From a checkpoint of a small transformer trained on Wikipedia: a smear gate.
Each number is 500 + 50 x the weight over its row's rms, rounded and kept within 0 to 999. Layers, rows and columns count from 0. Numbers have three digits each. The size before them is the row's rms in percent of the matrix's.

# layer 8 MLP gate, 704x256, rms 0.0492, rows 9-45, columns 0-127
103:455485558524540458472550540562414471524521481448505586479472452408553493495432529494437612448597552447426458472518544463564457464560456444528424527526519462593497405462597560499517558556535397520529489482465458481480536467467489546446655468518449519504534473485505470529504480527504428400427480443415508447520550578490422472556526393523458468514447466540532511435435570543410461461441
101:513514505538583508455438461484398489489434486437474503516482575541444460563512494502516564485611506553517499583531513543434507554541449514542569477428459511505502475455619544459536572457488528397516572568458468538614521472548490527556543454559495493528567429577494556558480479556413535508452437584561505518468451645495420526530479582484609570541518570521535607501472424486538503483461
113:536494510507522488444527522449477561532488488458418433494516497421510638458471497489531478499483519559537412444548522492428550515473500538506509453404460552451412458449525374511488449494552550483411526459483486507554469435378413545541450518409441433471492401417419562448491441453451613515542513523559491476558536507519475590536523509524428425506535523524429533424566506471533611442511
103:557553535490443508519503502477519541433597435545518546511509497568531493557477464453492493481569571471484575438492501372521502491538433502471550526502472477438383502618573534467538550536484513508522586489464441538412482470535543518443513459483455556449464483471562511616618475481518453409458471522565447584391506441523580469563526580523550447447557434579470573503531517531484572398390
100:552593465487467495473539528466472524483494478469569538540465523546502447373608484523424565453511448429605633471475514512469425510472511514625451507481562518496442394491452490585451442522604475524459532518572467479515432467432502569473505563541542546668501459560476492458480483547439471370561525488465538502551436422504451540580483428482415516461421546509555451468598497497464534536485
104:572419516486384509619482608534512515513374544480567536536453574473592505554531444496496555447502456458523530468642456434563488458417424538468484493474480426523460469481462496563484399382642546475525513454488519507496448503442489425494477529535442471484443540511510525421540496601496532478438430513513433491459513432427450502547576520581497519512580567508574502467450486543517548551535
094:492450506485500478529526491572474483449475446453547490592545521475475562556531560459594478552566485472551442544523485506478534487575508553505524455433496582409464473518551494494506565540476582498436478561432447460451547466509530585482492603508479448503552588482455445365441480537570435498557553499453402495512443596582426604536516466495546495501440519378492400470508554540489490500541
096:616454543533530496542460525458470577406554456546467555465427497511531553392567556444452430522510474457500541486464469459456462520476517507478546496523499531464549564471477487567467483466490492537467523590522536477467451576460504559561438498526530473497519461499522511502480478414474523480388534442522534443438471530559341488547475598506457506552458695490525533537516544593482521455507
108:512453498467571547477531539511460441441499521456558408445529539496439528545578498522422427561556477554504509475519506451483452481443545530490478545528508455422524485505451546496409555579553498557564499479439554461571458480509508459468436523463487540503466587456481455523585553493554447417562539549485513450388557504508597517549475527545480564541532518546536486549564451589524552547528
100:436485523512503455555569472458447532402418534606496559513473543577414466556521497495525373504424443482506628468588453506468478463516512544536491464473465565613468541487505557569566490464506435461556529480482494474526417495546512467505557496548484533503513395555403538372554520539554529475506553486497577547474471548568521554491542498527504597488470591477459549397483550513510497476572
100:494514383503525473525510498405509550407451440534469487488528573566443511477438481469568509524463665528509458611502532468496547506525486340527571449530471453543504491487490364503459450493506558472544479393422498527507453577532466471574401427450492549541530589440591512512483494535457432458462498514546427481469535493416550524568532511454560548500482570499560369491540522534546594425547
092:488554426509530554473475449524462509523520513470590543502451524566456583439471540441593472538544588547535561456514399536449479465551428464539508470431457519473536546557514501578509552371511513476533474489499437521582536498442425492540497445395471410523431424469456508465517544496406525495480442526494476454512615521548535535482551481474539446508507495524525426488581487503508471584548
098:451428511490473571428456473492552455446528615441515556465494472508455437417475529484437502459487530501453419509481505454500462503617536600434552508461457508555407421542495447495464482528470417605448469500523485452543513481470506571482553453540453623559475402507531461525494496420500453442498589531451582564507418443542481535587530514514442583457564495569538417450460527521525477483545
108:448573572537475525492453530449481610344499535471574451453578452426539521484487506532522528525464533484519459477463488498489557519441626543509473520510508427449496466535482481497483456457374483476580477562550473444488480485449444567507547525541530500509511455467556486384430542424578474437420495450436485447515412530484506594565459531519460476529467457554523531473477509525523468538542
091:492429525544531460548498476443426386479540438460439584500477472562540558535445469556332485526584483520527490512425451565504537543424501522513548486478477487512585505473476461433382520555500553544500529474586468526490535522483453508396511423548501386532521512490485473551510466538476459530547491444453556519459564466531505529598406567430526528480515532566502478450568523504491470567600
103:508458475489459511516473531527504517412462527491517624473401381477453514483511469582495465448512515429450652479539534446499403481512455463434479516531590458513514405504491606488487501464586470489528453556451528469508529449507496559456509462474471488511417525473509441436434540534441485492494466497507498468501509515457395463598551423507514404469547556448497460471552446405497432409549
096:507531501548545503479490531448413422408535525462446500547504508509512566508446577536488436492481519544560504522421548498495513569524506652487491418400487532432492530521467488466498522440537512523438467527440467446532522525470529502491454497428539435549503457459414502441472526487577572524477548509593528425586478520484567445566492396517496529477432584517502419529465458459519480526566
100:541456578487448487619503535504505524521588441506508474593453538539598453538505442524548537534452434469456503527398415503484453528511489555517538499506498433509426507579517510480509448496533415518492521393425461510412594575573501509458471475453525579488508534579526509527541464598549479543509548491553402543571447523491518543423594495493543486448495403450471501518450566487544538377536
110:405480616463513559474543462492560567550515529548491482450374543565534570564507458546475601494460499505475413554496518567537517499394424507537418481402518427540528506512441439556515503605521548532539466610482489443424510488455467464443403497452528438468424458456580529568580597531474569502582461556545520535510524414504460609484478475493537527590594508520514500505502515557588575485446
104:566553491438548481518492434513519494536488560473516408490559500512458538511528533456480522560527464480491456533370469493540479508506532516485526435599566476510685589495454537528538444460453444476420404512488500478546489522486460490447474470459568507508458450461482472495434480484377484589553574553481544438496384394485417451452529482639507463525474506557494595532456414474467463425508
103:468557476464437403542488502524438510463449509543495536547553519479543513466498456448621508558464423541564619468520453426421406540567481490550493569587492491555520493504390466578498450368472529475520560525484510506460555510577514534516524476512535552573540434554450557476444525612481561414520493480520458513560485462515562624485485564417488524486512478459453609482563468459597506576567
080:595583538482516473430523557493475415527495558516531521461558483483483589434503475455516479421467458548473451530500513410500481470606454603477448467599559441509566487529503533538494586528500493564520528594545484498518437511508487516402514363455531533506407504601460530504456546564385508467515486548518467500540548439552522412541511540621454576464532475536533532509473462566462592487525
111:431566531568503495469555545550454583428419494516471518483436446471499512449555583460532531532450579485506486492432405541458477429509459538480454513443599492554513459467486446526474447490453449423533423432460536539471470454498513522387575469482494546460557527453466467531385390559456565586536559478535524532590430455528544481544504377546354508528567535481526461474490586550507587535523
084:429590454501444537469495441519383500485488567510501480409477485489580546462512399499614417439567479554400518468546425544497532527523422491518517478504437578536608537534466456521496442448541456413554443532526543448440457394501508497476464523515445538482600455410454490585413551498469442466564620509423463534551538513515547514445458487594521506431496470570542487505510549601426434488466
090:510499499484523493541525544580445475531623491491570538537466540455459643467463479488549371486546465549501614420561475498443518462398534501512579460486479412438623445640392446515533571570457472494515441501505499512509520541539525537478503496514470532475532522451476435523542494413471532540502493484409435390468532462527509565503462548526457575499509517578484485511553475521447437512477
093:479521549451419561486515509554389335493550494580591501446506488483433542490508567486464490467468473577495623490458519480449515448480535446542461558476526447496573581399593425466603501536590563461554544553419497437478437500533501537566431499426448502590495567403455520457523468511511508456504532515590447408518570508415460480502508546527532477435522530450425518575497528523544523470486
096:540539497587549506511532598486464435483477514447556495521377550478496571454543520548511486430526558564470475444522493493504432570488523560568562521522459485638448489467464384522489519543568388422531507461485445497467439484460524464505477455479539526506498536510530571420543576474499485522458505536515536521519541465512532548457482512461496349578473481533522606485497586470511444489516
102:515531472570611438411469474476489603575468446473529486604546500425459515506398586603466557516453486551551470559446475605509500571471542521511482424426477585487521421487475455507500449488447491456542571524493489493562506456491530486535606432517526487532486519540465523529513488550444480479552551456459434477470454466566481527591494536521468477551488575499492552449550467548489577429424
102:526487510499531487522582496394461562468539460584468524459571467476501478455525419556473430475573547526593497550493538474555523503469455536437419536546489643557515486486520547503529453521551498553525527447465507482562487505587501461502472526577536525557508519445518535509587540524521608514593548472503475551435539483454481493495474467516546469515420479510494621416496469466556477482538
093:537585485528499598561462472381499480507540504508411575563522487485537542479469525505538539470446457478584489483504539497477473443478482546435541476518366566528469457464471388454518441516464536459491465416442445554468498515475524485531484466517492556519562516427503451535550534522601395448492531497505542496512538550556553537388485459585485480559497542612535487505509404527506534516559
106:455484424522575472404510376509482526444486440563447575458499447429418560528434473467472604608471595497550583467440468449466468534494427557571385440448459495488486523498468558412398486469398519583592529479516519509518584424540501530530510517528584488648521490484487542580476537518435494619517470601476568470551537562522462523446458458641534427504527472522471518454621503598486503468421
091:445447490535564586443513539512427502510616528463550555387504487478520462536492482527554497420418507555527492428457508606495514463498447528515481400442501441479386436433489511505527472530542465528489424560477521479438492472466531475505477518547407527438607443541562472525535513505517553530558506581511473442448548510557440490480519497553464614536471549472467403555543609560445386596458
102:512505519521456471418423448393581428441565499417482573544474459495550508475593599439486409483501465441440438492495479533500550560564424469647482536532584508502495531523438517609505467487482516480556432634414491455484497549498373497494547533337517573604494557542525490489526503488514508504498489410474388504528495567510562507518470451504496576483551470477485526506522519580463490457525
102:513420594542438510463474506505392499432495586431507533555537459535506530520565540518465457468482616466509458501480459488495559489515534515454422433471504562536527485491483486601453514502478585506573496500456474529456520560449480495470647556591477593535505453527533531471483534460583489564524470594441437480461444466539560528586560574551550509464449526550338491589554416585522492531515
095:464409461450517583470454523461550610530542398386529439548543528463426604440551551472530439440473424442507559520412507590480533520473494411528497454483552516523452544463416458518551415422434497465504499513546364403475516492520553508458532434435514508489480454505456438482518522436496429522513500548533463474505507538564547496531445453489527539451503578457520510515450487496536556445457
101:519512514565461478503588536525534532387496574476490556531550578405468501543566493515575525453529515456483469438516458519456491517465465415396426456560459478510508518488427434476575436437455398484412479467507443495538466484545396426554461545522625519614499501365476483420526470495550529574447477513514520470487438548428470592547527587472531505550456502482508518436465472519478542504483
099:550433501510419569498579475503459580411475503508565548423473515393556482426486524494549472403529501599458472521519479510571482449473504514572469450538458535501509561477482440504493568510518437537491557534464535511475575593400418443500417487462494591435586400361538453475443578483526552510504484494449404478522525588393536513484520552472578558472478524560412462447484458475591530567580
# layer 8 MLP up, 704x256, rms 0.0496, rows 9-44, columns 0-127
100:512575544571532434401413439560470539518531528517507523462517504583482504451480625595477517461539509478501535541492529529472508561492487442543445461453458532549533461533467405492534572542600480451446485548519527547564532474459458478477489576581512485626548475465370449573512482522427426567484535437487502552502521448484568568385424507558535553457508460548539450567507524453517416489365
096:533534449469402558567419460565527481490489574582544460433490446451531461545537513542484508440516563511486480520467539532525526461505425547509427604515532569467404455451518552519500411485574499578482500404500517515525545461505486468465476519411507485523478400518480528454508469475558548482460444472610488429519463368547555506480553525400493584546505437433470494580535412496501469541591
110:465523479462497539505500506580511434563465520556504592514559542447440418426529491452524543534518493426453466470411482462503325472473506522526484445490443483571490561503562518573510543476470523570572511571552598497522478457567546416546478543549502544617572557508429405555607491508545425625532501442436580490502486524472461465515452467469534579491524519548603541536407574506499510527433
099:602490465543533521564489489439549563491449463520473441396433553501483539503575468477560543509479505537470560491519427445484468544536552494572478590462488529460561554491502489512527459524575509545418531525472491577452551635419565401484439552589439428519558532498508472507536540448468482525528472525590479464564508461469550551534503512545525602495491552481440439544487490563482448565622
101:537505588414455530407593451608437499509507410495510492491569514531506588515458481497527467482583441621504558450595505497558422474560489555540482501441561506547535595466541426504499505483557519518456525529449542468446505533465503567466443488478595512561495508476504580596429496412471398581563543582525471459436463532478495541513412507536540519505539531532486591553471513539438615421526
098:432524539533492560469485464491429521518600495582489527541528497520481418513552538542454589510529518469509478442442496487416532438593462519517481509500421518461519573521553498563489448512536558520610550540463507505461351377472487602473508552451453488465512489465474441428491483504510438520445466542456567496491388537528463468492429507581514546552465595522580478514654610482526465525550
096:508530484460456540484467433531535446523409471512500474445499407575471548520464466507519609418419461457556507519547521644597537517438521464590501468536552467433514474505509475518455391504500488437491473604548407544532478517450413477429561463437551557448524474550478485559458419539438600422458456521485475471516524499498498381590540510568432516469509517387464513493528486432426485503422
102:525591576493531563546488515484382439469531476473560541561432509501488559463567530560380512495429537475436554549513491517505488463510575533568516576451569537423425494531515521513485432428488546517513582498444519506505435478479478605482528486589451477460510547468448510467536425482507476425512439367568514453518486500448509517647491594531502466522457484450530567550560549562509464602541
103:483516493453354572469496518383457515578494480323475512491537540429507510491505419462490613562485555439549489521519493534594512543472478513515632498428369497467534443437568454553473527550501515627447439477519457629486525484510476511451506407483494507508582496493511515439560556481534471582416450560502435526567481453461483454491518505476502507512489459559490515448474482476416458434488
102:572503533481464483438478522567480547520482447523520513571501489502538496451387593431584498473525563464468503574475470464444470537507565479474527476476556551544592430501560489524492540543554608531475423499600504483562560501546422517511497471594455470531542493548534432409425456547500497525539550500519534439537522561584550559543573536443423543555550421556542465546448477596438541590552
100:525461515507457552475524450600507430443420476534542509500548460480435481580534527481491554509566529486444561520455526499499439431468548415539551507513548472463423514354437490548536501475585463470536504575507428490553519519445497484419485463569433489533476455540671403553468512509472517426442466557481536557438561496502599492543420512450448515472507461534472454582477479501469486569457
097:469494485591429458464536532557497420471569587416607607575545440456551569509470580558523541515541547456489564409449451472450516445445583422445496526526534504480518381531496470541576601540519501559453543503442527583481376552419509447560525415457497508544542496560505508535530522481510486511463492542507449512449482458548543532443527540416551422507516476550586444446509479470397401573562
100:484433504346454524427493561509565461461551509479477438601503552473488441451639498514424496551488574535467525465394557526551535592516572472515520484437561525612419416439416473485468520540432476511497471537572496384527500481578520487519495464540480570478463466547516481540501474454452567555566477492526499532548469447496463469528504507485607506484500434531510448470463475450477511504577
103:524476570479473472556564431491531467528510511553485523511482543449499583479506485502514468464547461410490509435550553587528476517464631478508530459536646566524468529527536436531431519383473428422506524555475550485464558489557484396491509552465594465484480438546426515504448458525536471517492478458588416488580412572435526565573522469454519515532503529482509591479533514578561568519577
093:435516542501493388539463414534600660579503484480490446537542518567474388482534521605476455487563517532527512512547554428535506460413558460462511564519499507519525529498460507388423563451556462468545580515427492587513547595526525546544543527477522417554422500623569485500515429530439532562473485533564484518538464481510526457485509572562532465437492570491507468489531444484415543468451
100:490505482608427471426430478494573451539488518470502534526551532467457516470521563484501559442493515454583616548515440495461458538504549515532456512586447626407528503439527584534500564525494474572548515454510509560474476557490506485558399508529460552436540499470430529546498483562423478527510471462547370486484587479513600493643480514545488439476438470468451473477531547476424404499469
100:457453423579521482545495486381512564532469527432486603508514434546519433452511504569540503398525460502486560426482524507494528476532477549467444535517500517534548467512502522487574550549479542443478579479513478477587543480535507433538485490565471487434468503552554444563518519446528499464493540545435532539525509473612590580588493490384465462495481583520417489435518366512493660463549
099:541527481463518503500496483484480497395419479412498507455504506503492478487473523464552500556520490519583623481512530476516479493432497500454514418518489471458434480510437508430389515530487457479425526460473475474481529453456436483487443405474547463446589501463546573580465440433498503481454568507473615620470419507502493560567514475490455513519519450492500503503507483468524392488545
101:470526552471547477575457581585457516507532494502556504499520440494540408530497514472480450536491514476511555530466489510480470467499471497386452513591416400510542561546507632504481459442451624490397484464464491481496583472502456491560481538553490478480471448439485494476480509486428535493533466450450533492510590497506511482566664512462558517459506500521516503518553517565511450461511
098:501513502547476441514511595463555509491486480505470505536530483424579521428469513493551472555491498450614472496457549504493505430425585446544476467434529474546498560587627538497482507593462519512554545486503441438623495450408474527573484499489524517494471425492524464520428477342504462468458388492435439482466513441533494501494456543412463547465492488433400501554464459564555531502486
100:445472516529468585461523457380512566463472462526531486485513520471508536368567535530551462536516435369529507505484481493452488522457501594534605491530593521491538509547395511443518374554438502587557507503468488468518415531540450494550526509567416560602560461550497489507532567519482573473541463589509498414544503533523558577518580438450474510499508546433435555483498402465492494556524
090:533517459480604446477486460496514553523587568425515459569455478474636470569560525512452553505398507481410523595505516479491599612489532439508578484552517526503477445501571531444409522533490526474456482509471529502482477526522515537438478557591481480498467464628529493428492493558504447484535457415525540589548513531510425482470472471537600553509521540490625464566494529495587449541464
103:476507521573610470540466422496584465554482561531542537536570391557444448438478519462460524443553499563591482502532521547460494451513516540531486511460514537489488458634501557480502510531468473509490428486541598484399434417521443465427455491558490565506512556458563485450439633500507429536461451510468566426479561423450475590484539488480449514448474531406511506499423453534496492437525
088:476523481502516496490520471570576495561454440438425569540559499479597577409494492530515474518469509448421445492495458484492471555462503494408457541461519441475505431445506428450401516468542534542495458547488495539458494548464546422495512520602504411478495569492445522523443475445481522516460458414438493554563490423496454501568495422514565508429460574397535576512530414462553581516420
094:504496403527511484445526518485532582498534493529520401546462526499452459489473531488399584524535372494514531410491531483492535435466504520509615430555496443527533539496376514536547489406521471524521510439491464511480521511491487474570543455539533466594506483529601537500444587501469607463579491512550607479516476439539439416566495569433510476481475491497501493489491436528481498461514
102:457476440614479557418495528524425569480604487466490524536518517512561468468525520465555494430501500515449563512535464530490528481445573505482502425440442513422533442473565556586453478580440436447442433516544506497560462486361477471577433468613599491424468479526476489412534462561514562530513509475509498486507524474583445486494416519465490550518501484330531498524520475463515478479506
095:501461518415506404484484573539581469534541572604565533494564455541565535558425452512410580496533457482531507422497521583564578525546527510529559447543447484463516442489526498517453395537437497474440553429483517525361479590591552468470528507524470474547480495533506539491540562522432466491553554546452466495527469477524529486541505444587500508515435523540502483486527564505604565465487
104:482503441500517470535562467539478499442484453550516569472503568500477483498504573531542564541445501518485489485534449507503432539608524481587474494532519475540414553453514565452544512560470503569468472457518438589472527376431572453587461503465532506509526520467522510513485589501519540613562455488541636509534508474487486509490533572488436498563442476575636553497500547468604511523496
100:513565492514477434487565392486457540510511508478483533489488477456446490548459430517491497507524562468495417467473439560433451495522482474476344416500427427484527479560567461464452604424501513496450552524476496523570519489516370509523502490554559531509494452517510559481484538572516553546494469515507492401542570589525511570537565540452508461539602521432470478465494523480495545444448
091:544607462515528461487502383460446566518469527487466548533442425511493524488486548590504554500520519512541526553473558553390397457496520515570469473474411472494542502471584471530507534517577552496444453444502523508434542479501452502492555459555444494484462462558544494508481545411477574506445476537523508443495541447561385470423471520470491465462575546444464513401532568538443392492514
107:535427414493514569502555499480598464511594482426486525555495506534521433531560488522522412407483543583471425539450538556610444499496439499583513509549587470495471661503508525479506465522501586508533487531513492505466543583459508465452488427481483517436502442488617469450501487553500514538505526513570505469501481428458468491397492506490506484493551440516489464591503515545598462518538
090:489524543565511505467523523486549494456435435463406470413521487514498458565471495431424426579440498567505464496544520567486496539414583611547460553538465569474499487520494427431539490496585476475500447493561514462522495531528449490466597575512503517585505553525549531593533477602478475439466556452567468524443497506525478519589475549430517585598518533530499523518484472491478433498600
108:466502429532543552432462472488594601602497531510519604444476519461516470568470519431486462482545477537437500477415500494422547461474489508548506490438474489492506573500547507444445382516556448480536517526494419403461531465497549424453598572470466530527580478523579509520445567548593571521537479475504436594425425533466487552449571416525538530525444456459559447509437551426521490536536
101:481489406461485554440435468570481474430550519559432553561579521461522414455476539450509606511487570462464533475493500505446417420494435517497537518517614516507551525479439453439482498493537554492505586572439433633559486474456438489465557497504547591440427624497487433445501543475569487467503548480484466483477466486498511493528507430563455607485503503550446428618518511488474475511560
097:445525483505489523482580413493527559439513441508495461469456496472491563500461467435554514444534447496481532482530557494536570565384544475548483383493487494472449435518493480387537475490523487508429486459538439553493454425526494548518530465475420491504498472513382583557459479439475450544445501496494534419436496484538584482508503489558506468510575520471603558497526530519621594518465
102:481521449409581505589585452438442479592491556499593591427425403484405502454519503431489591466486508486520473498475507480479526430541423463384410416518455593444530462467515450576482593527519496413461490457528493596452482458483493447579500505488580490507507577527521419472540452513394537422486594398574448522510556417500549528474549488494505551522513481433480509533465622431548578546474
# layer 8 MLP down (transposed), 704x256, rms 0.0494, rows 9-44, columns 0-127
100:450537497497469576448585571499481412551494487561460534502477521536477525408487553470476515532528425477549529537501434450435571423437581557562482527506451402535497470519523476493489526529478464554542513483428498469550516566413518558502574521555475492591486500475489503508547427475419434500395522472468634521403550541522561524469460476544578577486502575522510604479426516526553495563503
097:588578400410451430511418558501428554468532555538528546521558521455574481518521511544503460525548566552506416552493445489380507483471504477419459530509608500491498384521477451545556470536463465527508490524565498456451488465525563482452492548566541495602476438505476422463509545465516489389477550484487588415491383417560510541449565480517506445551515490402524423515513532495502548531440
108:540485549527480573459475481531507592562560479385578482463459557469447519473451511469575565508540479480452476493470498499524472562556508510476639581548534491480558560512393493571616456459455539482549470476462527573428495545556450372495567563466515362484571467395478417482588529423535443550465483511452592453453495507486442560517483467454404458527515393495604429564482567581556559465522
100:578566570466524436538433509605463461529463518425447436363497536482477481566585552441496545543437551507500554537496512509543399534481571535543515409513601547560562542463484418504533553456495462459560491531516501522460544472437467422525497584452519522432508529589466586425472469524517453555468587527502538493485450468475450401496480445500500506504428447468424407469518479546412468532568
097:581408599529458479484493492423513523462564419504461490461512546422617482461390511540428516446495536503544586497593517563494414515478429504481455364519560440536516541504534531480461542559481510599551448481483561542445441495529551541472478552476444429446516572481542556544499533500437553498410438528475539506467521576529510458507532424507595439539533473428430521621376480556584508542486
102:508496434548542494388461522440504565548508511442460485441497478440504467624512476463403533491440573473519550387431543428511437499493463451516533439663453583412529564448519484438483490533535510598541504563594527571442463528465478425482517490467533468527506548428507448497575590526631500432534537473529565490468378544623517505524493536515503486518468484540542520483546499487527497560529
104:470445497459465516541455550590515416578416414525473455510486527417566484473503600497551526492485380398573509470481524489491475500539540462514485531552614523476615569437515508552537531460643503429553444522463528511506520527521446462401528469535560593561472502596475425493428481510544474546468492438470595514448592568499437483501489453496458423489446510586450492453463445468550532429605
101:575489536531467520456565500549485515484493491551548499537559468628460445472452453466474524479475486565505488520471524553469478542424497510480440470430520477473505451441479464517478512568438578409537591487548561443533491556561448512374385496532368449574502554545543468436444462623544478578578450467526595419503495490524581458584483544527553484606427540539564596571557527489349524474485
104:520544499461499529630515458408545466518574467482491531523478477541503548419526510472510556500478483444462464513504480522573467455502482571474607547511462461498502548459515519569505556455536394507506602471537496593525470439502419546531564602523522553473534485439506457476557558463578447466514503471530422518540507455443458469593459393497457479466534449456509465473557479550533437509458
105:597500464360465488505505447465552544465493475563537482483526541548508473392487503477489594489449434537475498447565486491493478540567489518455481494517487507565566473591509467425578442574518514570563437494547510472488574485481453475552495476533479493489525475556437392519491470600526502503504567539510502605470469564601649532599473452422529485463553532510465498593468542533482490474428
101:519592448471489492499476522444490517505523528519498487513546508512535526496510462569520562473500468480445503455560529491482517498588449512507493546440474568478436594539573581552481491557582501534506559533442416522540501523546509567488521478591463484507536464545478421480469522502525512437469440501567637580413538588512530545514520526402452462464409488470488494600465615545488554511479
094:490510466519469494510550460468521440478471514474504548511447535453464609474539547533495488500539572427461549493481517462558516470447612555473481545500453437447475466424468666463430507459459566536507541490448523455461381475423515525572573464568532543499543482447451547458545399514545497445400491442549456402501436505551434475509507641513538522481601489402508493521506482489454514454551
101:567420492400538540444477503550541451532522514388502544435542462596513419512456489561541506512520508475418454487427498514481503477540633459491456518530505539484386523518490542469501539517419538510441548504430498440483498503612469508459530506493499440490450446438550432495525553509576459600530480540491480460515512443483505475461480486404428558430614538568582510567478584456493500509558
100:518604505465501517428517508523530511561501518484479564481494481475434461407555459542483442392535392504473547491525496544476433541501491432507414466568640514496552477543552574622488446548449479450489469463554501430491512457442470406481431493526556462607482449497532406582544522552479513482473464494522580604538516528521505496488475499449518496480583524452431581518542483565476493486464
096:501491504443444539452632421479483490455570402482459455479518535492410513469488460451435556436453525580523490563391549496477445479602527490547560518526532507482513578471582425544562445618477418535485498502542516486501480556519460464487453518523511517536515493589496464432422460590489482501553535486453463458454547495480489583442532542462381573524577460611527597523448525482423527508522
100:471523445501531507498547468497537437484420481531460514530457570369557553530492552558502498435489560404493482521480505528528495500532378500516571535483501609548434530452530465522381509458484540497482572497452526474440456541479545624553396508511490505502507407514495531492535571548394526499614488538531439413595655476555516440508516543462522399588411461461470494503458576531467491461493
097:548549463538480546453577550444518388577541455467491454469553413446586571443542483496473441571570377496569469459446450513475517458506481447483434553519479475488434584527552500442451518444592399470534522512425531390498529468458445546558495500340486500489477496454481570534458548547564494492508462445592522526557548580483599488568450540505454538474516485522656442471530522436557384426539
096:526530419550593440469429449507529554515538494510507392475439479445505567473520505481604497481556501518548565424487537558532516518469532530528537528534517476511546543608569508561458453564497429462481499543547562553531417548480531410450568613538447437457386473528488558446505440570556463458412565456514489462422414558524500397495469525433543461478533460480494499475447568445474440554560
103:472525478425496542477477518470549516541462441489583414519517521514572363478578565515458527485515519523472644480523520541504509474497548432479506526536414393554580485574489528536535482500492541507415543486454506506402545580500508503466504493525454497553437576531545540585490465500407485494508515515480493519396523461515444494483550439450510450469380545538542450457497562535609576424470
102:399472486623486432539527515465577586504458465589592509552493480524570499513440486516551404516560486524593528532517571446536450436462554437508526542536504518526429449550593553449536564423536508485464556487479489528478514508566495560451504435535548626530503470489601452486447628434571500539492532476493575512479438526538535516466597512535568532546390514482540464568521497552481447537500
099:497561498365491414503547528530513505496436450489465390462465584501463461497491543446475508395495621444562619487432489448539548441466547513518557528570545532526452515550497472453552492437538514537564402454476549511472573557499488540503426485549521464488464490555537554466452535577503577475612490543548488460489526423573452537430504451415517479515467510470542528494477555505525454514547
088:533473478516537422488602549449438501434480505488528609526481458446525583574473427532549499540443432582550584552462578558526489522378443502506539498553426532565528552487520519463540523517442548547347518539471557478504453394464504534500588499486488549543497523536484504550501576425499457527496431515475595485472482557490437475451433415450520516551473447503463565492455437484480478490509
105:481469540580557389557500428476555436492464542529500492439511401483507487447502521484587560453562510436556467562552471629381532465480414552509501480534614577481517454505510465466495548439532494544497503518493483490498516447521460578430539454529583511405487514495417525504490483480496546498516544491472541585445546416503583471548529476651404436493480525497528466468461555555507521433551
093:448481449536439532567479422550476536499536388526475497408468526504537528526537427534501508463439491435469483487471573433517508412563448465442442543537472571523457433526443487434549423435505410497437443502508483511460545570501415581417509557434493532441491468483541422580489492533514565515527511632527604576528563458500517508442524544570434523430502471483492578453542546472564537468455
092:422466479553530469505484449491468464530422505467501525440507646510546539519573518493446410488524545440504511436578432526495500479503589466526559536514489615469519570532452543511510555570480472487423575510524528433630485515558515445528466440444449457588529553507428461474474458551512514440570477386472432570518463437580425517505519519549557486501450559518530648483449462464477553469593
101:596470487480465462535573471475522552533459542420494476554446540516538527367545446529472494424513451543501588500481546460508473409389501500455532504552490490464473392456508545486554465562479535508542455478544504504429528520630526550595492367554519587479516425505457540465354466441487497606467545485523513477522440444520486434527505533497517578482574495502582500501533516488516558521520
098:467509548563531545518477626559398513492508464512558483438475498584473471496501416470522528461498543403512468483538562469540541511507503393488604538435499509517474525516419503425469503423474481444522414562513494428497647448458487442435485477483406511594519553528509400534453481443557370491490514499471467451529438491480506507390526512553521519547480514475475427525547457514414503552535
103:462515456467461442505504494542505556446509568486553569541415497451510426499404569546441407439489432487524490422576536436597464546521514439493532511436492508650485472526529557417568468533550511495542525430515393542563545431424553452552625519384498453628510563542444482537486578525495490519477545446571566509424398529504513544453429550543518528502557510476518549434477461486505501519480
103:553489524565488552525490554459523498454482460546507616508490449550511440447552540502556436479508525495510455458433492597423606558482438483495391522521464423461530470441459512476498438423507494451557469546559491531448628551564445493506554440500651509505405494511508433543516494579449437590424615609428500475515495540380432498466538470484523510463509462546517363403502500520440495549504
093:603491396521496507563518475524507507529500497447407444497542504490448515482489479537500500559505482550554487491527537437465397421466484563494516438456437613448387570569463598519562538420632577462446404428535449551514467505464373511462425506511440521495459536509524449410523535519533525428595471518523508513488467532427510511521503548456477536470479512484532547489454451561502462440532
104:524522554476607571480539400465516542571532458417485522586552414518453552567560466440598499495469494526538467476478519498444444483605383489548486527467460563479471568622455564520504554479521521453488441457504513431469481632420562498472395443484483508482552504514471386469502468431565537451501406456537459574493488370521451402457453540550527443444512553471477511562490551472508462501487
090:565536446604572514438637453501499558526478522409508511451480389464516504538491516484508520503584597501506575480438498469525482509566506503579518496539514483515458474562550525517551539501474470460569472524461482602440585467537559454502590456539499472475580609536503507399415512544451451532565590540470534480527545499415531434507455494571513444595408503567494549464570462488495522506525
103:432470573601409572460517458459448464419546456466616501532545467489524504531506548504511551579547488545533409556517465473507503575541527507496483535611539470460477438533437597545572501509521443499497418504530499474534495530509476549526486482455576568545559582603461487501579422423445562401458479500540454446570513520485538565472469506503486510449430542577636522436608438506419549416470
105:427492425549477540478566431477445543472521563519429506519465492481523419458550411506491504472430541471542479496509517640346456450479481558451546446490584569461543533558488457432510516482425550510603550444404374607489466491508418529541461439466525486455429535446541435471517540493495462424448557485517435498501336534536469432501461474647471528513435545431509461492512514384515563479471
095:470480508430492543465630555417644553469483405454447474513496479531443507455399505458481551526614501473450540501484539385571567570469482546526455484531564465490651483490472485462418482510518538501440497470450446457479505505489494527482505511338489502609498511471470487564511392445430461389449496485469510402575471505496414499535469452564503427515584485393524557479432518524563505475476
102:474464481512493469551576531565510521595591550439465584522571495488451488479472514531472514441565533538417446506528515572466485426606500411488491518537415508571518554450524450438492523534479401582415453520483483455469478493547457546438459559597534491506465446487540398536578464466477607461588570361567492477516529469493483487600620586505569538514494459530592486457525467486558564537520